Part of a small language model's weights.
Size: 2 heads of 32, vocabulary 4611, 0.892M parameters.
Training: a variant of SOAP for these matrices, 113M tokens, 3651 steps.
Each number is 500 + 25 x the weight over the matrix's rms, rounded and kept within 0 to 999. Layers, rows and columns count from 0. Numbers have three digits each.

# layer 3 attention output (transposed), 64x64, rms 0.285, rows 53-63, columns 0-63
543476503515467456495461476529516525518518467465537447526480458476514488539506509482518499491482478531507483452513497548525438483485482478514522497505463506479521543545504521479495483466490462
454500533476537494505495474538489526517517527497501523542528538469535468537506500512503501507582509535513483463521502462478482495505495507509474516509501510506471518513512457463486464488471527
528484533495494505478527509544506499491517525502460497481471487520509519492502541515473519525451460513509544444441465512517515486545521505495520511461484519492494512522496527471521483522503492
518491506557522500516525476487516500502526477500481482445504472493480470486525529471481453514573519520508460513471533504486477509485456515485468492486548501534493499499466460474492496502534521
513502524472516509489491453491499558549504512507523497495520537502482484499494494458515492486471471471516510546531464541507493504487467495459482514497490472528473483493508545522478490513469501
478476498489467499498536495486458483500517478455505466441485459492496501512484496500489489491501486464495553524495519474523511471520452518499484507499516504504526529504548505481487540524484580
533500520496489512503508493467505467454502470472525492499500514500447519452465455483505546521529475514486510486498488515502459526504501466487517505528530481484466476512508457500473476506488494
516472472498524494470519529497526561482497514493532549537512522533462483481465519488489488543510482484506477492557497516457472575527493516475517478502498533536482496523560530493491502488536513
499518548518525475444494541489497505517564518504511517480502460507488513519485512507499482512505490518487457525495532463472493475523530462530475504474549529463493478460537506503498495528499483
502466525506509529517511485493498508546522493509485483507514528484520550532507474524527464470530469505486527486489476511514460494533480510461562490461505494487520498492488502521464523501483520
486428511485518541445517450479521542519480521478519499471461501492518499512503508548529527495530541486483470513506502504510499528520478497520482463516444504459502500475507495463512477505535471
# layer 3 attention value, 64x64, rms 0.293, rows 54-63, columns 0-63
535507559538462507512509490492497523463499488535512512552529541503523501539500543493524452528486520495530494484544506476488455554473509521506449549547505479524513523508538480467496516530527483
522490520502486517495482488479447532503497492558510457476505460511519485497526485497504527502467471524508530481468531521486504529563534514546547488512505532459492547510487519478520473523515504
490466541564556451490520445502505514484518477479476465464500509487507462514479529478492460502485491491528501494520493522486491453471462514503499510490535493531499483482496489486493521522519527
533534513494509536472509488471557488525502560503471507484466524521536499489522505505529487471504534465518486481516487540528479480504484529488531485445496493541489523503514510513477503494463483
503538567495481485535476538482505502481501470470519459439481449502500480459511514472500501544489516508478540504505494473523512474510508555467520486479482523514501549506490471512471519519519566
536474495573504509511514500504496488477503489506499475517483538500491557486509490496469541493556495510446487497501519498539444529485475504494517479531475534509500488501476482495487534469489472
559497509509480511483550518490499518484500561459520503517505549566429521471524505535517483528557510511527504456495553508540455533492465517475504485469485504533455512519504541451497511504556500
459500539498483471475504543499514486567520466485520510501497516488487477439477545491496519534454474538473488500515465552458473485514464482515507512485574470471530488535525521513463492498519486
514498518503519501502474498518521509507516524510509494502485480477496582574485537496493463481508492452481513496491475521492480510531513522498536523487523482502513498488503497497517468536454569
493476523499466487498522486441483504508550494495513464483471507529474500492414525539520482497485513482491497501489558481553473503533509535505458518494449490471473563509487499480504478532533477
# layer 3 MLP gate, 192x64, rms 0.328, rows 0-26, columns 0-63
507476521517474509470467465509482465521485488522509537501498487469484460489454501494491499498492508497490468541498510511494464549508513518510462519460489486514532470524498533566488531467469490
522501509480520485503524495503493503495488515493483491519515509494494484499461481511486511515482491479524537497504474509507504521535502501479512478550499462529493570499478446449500477502475491
520524530524479494525573480513487521523549503514491483537510534522488529544474457497491469495498519492520522464485503490550500498544525507495447502473474473527539499525465505499531502543515472
492533543476469511487492488476481473509492540509447491490504524501487523492484481482486480489490532481512484519518496523506498477485471490464487541481543502533518501462489483501468522526423498
496487501512465463464513546466497441462508518503449480499498486506491522469487482520486459520502481486517517485533467543470498459511478495448469509466475514478515510516510454474516494516475541
502483477519488505480464508501482465512505452483456470490500509502453465566514493500441497490513485533458490494477491492545525525488500494474506462509463551471478517496513507498477508494545478
510504491547515547540508532498503472495464532488511487497494488529507455513496482517515510432487520505528521518509516496495518538501509464493487537477499507457490491511474449534514518481526437
476484497523475519538506487503475497489472492485497519526475541489498432467472486531472525531496492562488514482499475540547527539505527519490474505527473489508555475500483514522519484489497498
524519542561538494485490477460513555517488520524509475512514486523508507509477506498492451495529506462493468526489525530513465485515507516526497561522497465499539489479469499495509521483470500
492490484475470538497532535484486503492507500538507458541499499540507499468489497518516531554497494513484482497497496502449480552483481523489525482525509500549505521497506462480479480464469521
470524498486472523499511498465480521564488501471468507505497478494513501479478467468503517493450496526534511527470527513479494493506496504509481521457473516540513494513494472433512503459479517
523484470520516484503478450506506560531525487509486476486521494486490483496502509523476513504492516528526473492474487546468506480488488529520454517503463469516490516536493532495511467490531468
522518539485475444455508478492524517489522517508484530474495487489509484533428488474493515471522501484460490503486453484534470476537514509488546493476519526470497505466491484500463482547545503
530530495468530493543534534540488516508510493506483496484460478535476500509534509508522511444504503522515459540535540479482518509503479486485510482497486505501510510554526484530494495475461467
521500516491530529496507493491501486507509519445498511542507503489510544513527535536490510493538506503494509473526497517484509482514505516522472478516472495489534536558543513469492476470493482
523510473480499473516515507461488524472481494553488514490498543525505509526499504519517500509485480540503528504461512553531500489475525488515487473491558497516528496461471491485548530526471548
497527496544466484514466501488528505578506505567508451499507468525521477490490463502510511547501505511491509515492455538482501498516478489507489536477539497522525505492495479499478520481501509
571504500511504525462473534489476539514476490474515470514486503515526491484476478466509490493482474537479526565516465487489533487485499496483517500475486463472514513496514503500525462497513453
474503472488463514529500502487475494483520499489497485517492463486489560457508505509548526488478461513496501524493501467466463534513512522507526472486494525495528493510495456469493537456455574
488499488507552502555529461535457483478471520484566528469497520511523545497508501545471520485515506566538510485529487542515502435493508511473526502502494480521485527515478510527447477488504506
508457526453488501500516531516509511540492475480513506469478496459488495490540507500496536498543490462501486494524503529541473507520467502505449476488463481427498484502528521522530503511527474
515469472464520435506513528523465505484511512491470467532522488537524511487473519543512521471519521503463471489507466511498480463499500517483495516472486468499459523476517476459461472480525519
532502532507494502436504569507520509488525526487473519509471513538484515524496500495515489509508495515488462500520466550510512526482500516547507511456465491546524469545490516516521547506509465
505534504498510482549516490494528506498537425484535475522511484508490515529464540510487501530502521432493492489496522526531459556509514535489526465468486508506505510509497494516537469495476533
529476481483476488518508466476486537575517503469494518531498473534472530493478511471467485464497501466495529506507530505525482509496515555513497489490521523478526512520524514489506513473478497
498506518517502498501526444496483466515492530498515464496549532436494489524488546513505495481496546482548513501446467501486526497541469534529477514469482485494491526507483533495522439494456471
553454517506491499508498476505480477491523482500510474497455514500505482531524511506497524521481480505499487512490509475526513494521491509451503510486484485543459535472437458504524464516519473
# layer 3 MLP up, 192x64, rms 0.325, rows 0-25, columns 0-63
517500511498504497555512542526483540480515499491519492492441514537518507495542493499495485469546484520482527494519457489501469475465531455512482488467502497471486509504452521507533499520507550
499485548481547515509509498515470510505473521528542512505512447543495530501454465532497504465459480487492484501498517556551460498475493454455504493477514511519481573506512505480474502505500473
483473426454497515516489489452516500499461515503516483465504483485518514526517482470444467479543524504510478508494510468469473507492480499480464514493489537463475553469442475492505519502531501
494540530506470477528496501458525443484447538547521509463495500525462544503485468498529496477486545482507464467495522514489499509515501485475470566457499460515539506498534493538481501539467493
483495511489469551452511487521489480569478511529497520489520520479534473518499508443524536490474517521458486499500493521517518528453521509516505486457478521525524519527526536495507484502500472
491501489470509505474463511523521537493475494512533480471550521477500484475475489480476509518505501510543534513494537497509506497465522492463488504495464511492486436466473476532484497523495493
504511464526518491499509505466548484489465515494530516499480457514516490494509497498518544461470510484530487530512494496475529520552522447460486509495477495456466485478502457516486502523532480
492501494513489486504482525490522560481492490508521504524518508520555510542508514481463534511522492507493556469489500503500474486483533488514503505502483518504542476483505480500530457550476473
487483479472492487527479537543495465500473507499491517507515536515501507536501515507474537499437548516495519460490489528494534455518498507455512497477475516499478540539466491519449474517506556
473526458554479500485484516486547502509505482449517547506509465474499490474524525515515502488550544491474501536489477516508521504527511462535497443515470514474497429507515542511552480490482510
489458471481495470467521512485473520513526457475504528478454507500538482508520497446491512527549503499500505539459531517515466524520523520499514486499491518489495540509510516522509438486495522
497451463491496504537499488528517553500533454462469481476479489505515460504527472510493492508517506521475451476499485549530482509491500501517484491507484496521484538511497516476506507513499457
486534477453455479504498461521497500496493510478473524501507485480497491546475500505535511449480522495467506509477464481503504495510496512461508457484529531535510528464537483483506523533498491
515493506539488498520494448514415471493435473479485538512500485517537516504484507533482497503438475524494528484501506501486525497491509504481518529517479505498512480449479465498508500532520507
485446488508557519557496495506464461483484504508482484527523512496486459544512476522484498484502533514527514455531528508540489523492510508515473520521449494504464472511514518478541520506522507
505479492502437495495495511397534442509469536518492525504508454538523525490528538549520509487518478517489468475515528521494448475505501483488454489492537467526519495517514494507495491503458508
477501491512534500452470549530508476527489480483481499499502520501484484541498520472485525505512508479470482465502518470487470490505481471486533509530503476470526478465489472570491466539502487
504474477494518490498519490531477482506495518510506518525536482500512466488523508527463516462504500482478470490504498512465523495547487524495460487564478453537508504515494578528531477504517473
501533536501487479483499560513508487490496464510508449522474468467490545455507514553526492534509491484515477505490460489467466492492500511534523484486486527522502473523496508484552483469480512
508515601525513510526492490522457503515484514494509522489473507530522500528495503521497523475517478513513512496519456545527471487461520554506509565523558483516491493534504503476477467528467466
488508477519495523477477472491514465500472496515487521544522517533497485512489495464515527522479525478491521503482519477473520457518509507504543549508530515519505525508444492504489487503503554
529483473517496536532514447491520516480476442508491547495477512514512483470507513483489502462442480487497520496498489534506510499503553526514472552516491487498491479518529493467500472509512479
495512495527460422498497508490489470534510488512511486501506489491513492496477465529536496459492498521524521462493520438504491474473470470468512525519513487478460498468498533497505504472526524
508496516492491467547524528539506523492576468486537470533441548463496534514480543508518519501510503494525491487534523541522462552468524514492474479503472497513513470516513511490504443490464498
469532503505494500498474496498497478445480502491493474485483519472523479517519525539502528496479489521504466497503499530492539512492502459490482526524499513525512473498480509508531497507497497
513496526518523496494479514481497499500499503490527515506485487474511486484486520494499460511521495522526513495486478485513481508506481488521470479522505521495493532513493504479551459525504481
# layer 3 MLP down (transposed), 192x64, rms 0.3, rows 0-25, columns 0-63
433573477537498431490480493461477505514522492485531568501481451522469489550535479515523491492524508505469494490454517509500551462507517532526534496522528481500509477464489485522479476496529473
488514466520471494521480490502527490506483481507472502489463519452491507502546529482493517499536496502500478526494499500489499503515476547529490519498480507517509460517490529523482485504489510
501538484551487451506539470518485511552505491474525518565541486549441540502512467511523464505470506458502489483491524491504483482532530477468456439483550457535517486535485508533462491505537504
482545480487488459504540509489494484505531462539521506482475542509513462493507505479505451533491548526511498489483506466462549478517520525460519504461471566535449503558499494530497496548526517
525491484517516462533466492503497449487543492496525520515483480535566530548533521532498435516465516506481513500518509493480525403510465497493558488468496500503485506442468459486502488466541515
527492483502521510534492453510508477462513471507487481540514503506471491541496503548522473497497493474465504497510464513432507505539460470499516506509525523538495558490533503484465493461479471
502531495499425503480532522523480552523506475559521510491506536484509497546474530530481505501529473527453495481509492514451502493500482528486518486480506505500496516535517534484502457516483504
532509511494495495453501487513530481518516489521489489497512464497478547473508524483552426517482531489531467486489485497471477486501464506514515481511527475530484511553473472485489534464498513
527499509523507486499496492526472486501511510481488450500509546521491465482476479454515486520508474512536504552474505506472520476477505529495551538469517466537482465501487484443498455504524463
497471473501513502457477491523497493503522486514518507484482516499487481507478506516511494494462496495532487506481532515444505488481484542479531504503478510520510516486496455539474511518535500
495502472549530507537542517541547528485513506498519491494517505509479501530471523519527502506499507500484466518529449513521521535497498502460506504534507496487482474520555521464495502549522490
523520504548497503513535586510468474483479530483506540552493532513536539468487530504513537529537506490461534509525505451500501507507517488472523499524526518519486505511505456497515518510486510
523464472492500518519515494483512489522459523486488490515513536474502528471512505521494501484515526539501507533535534530471493535518482478535503463509505449462556502495518505478499548470477506
497481452472506538491495550496545550538530524564508508522516516491503532498478498471516510504486512521534471489518474488514499558534509474486495465523506491515485521489486517477483482465499504
461557514491441490463516543526501500514522508489506482478500499517496485470479491499514485527477464466472531501446486508485511469502508456481525533505526488465517511482472492519512487507502442
521513517484556497503484485581515476505468496461516512491501487484482468510448474462469488535481483482509521504511511462517504532510478492519504493538458522520518466518454521527527529490517478
482511535538523511511531485531503515526470568558500528528477489504498492491506452443473497479485523469498506526475499521474504549446553511437489495530519479506476511531466512511545551536519483
545501495526476492451487525500505483488516517519465516485459463509517534534446526491520502476510479507479496520470477446511506508485481501488518525533516491474487502496487461471506483501442513
450505456494510539496519527512516485525494509509514479493493569489479437509490527521522504575494520514473489549498548502494517492496517471485497495462509478494525489438499518493470536535515505
524502447495445521465442523462545496505473483519485480536525508497519460478482528515538477507443495483513483510477522494485515577489505472467521478481490532467518515483508481481581501493496510
493499530480493498535529538498507511507491459477509475480495522483499499477527490523467539497506503482499484467556436550521494470505478560486455505510478492450527470457516532533528497498521470
515489515508513441478517509475466493441494486495484507511486508473516516477497535496518511487517529548499467532537502479453461509511504512556538481473480497495460531517504504479476480508502488
543494476500548543518446441550503540531480480553499471484488551505476509511533485457528538532528533499500512546483423512494478492535514523472519456486562532524484539496504499487495494517518491
496525483528506479484502519517467470465479562507451494506490500459472468447502473493517486477508516522514499499487480448495518465519495492531487488513515467522470499501515529536492477481532538
505503500489497496515498479499495491538511528484479479489505518492510474509530504483472492504474445504476500524481560513533516473499515536474485467492499514474536490472510533503543560455560485
502488506503468513479491516504520515501527466491477524492494465558486520488503484497483502519520463514479511501547520519523457504445572477495507509511490500507520479495523476513472531491510522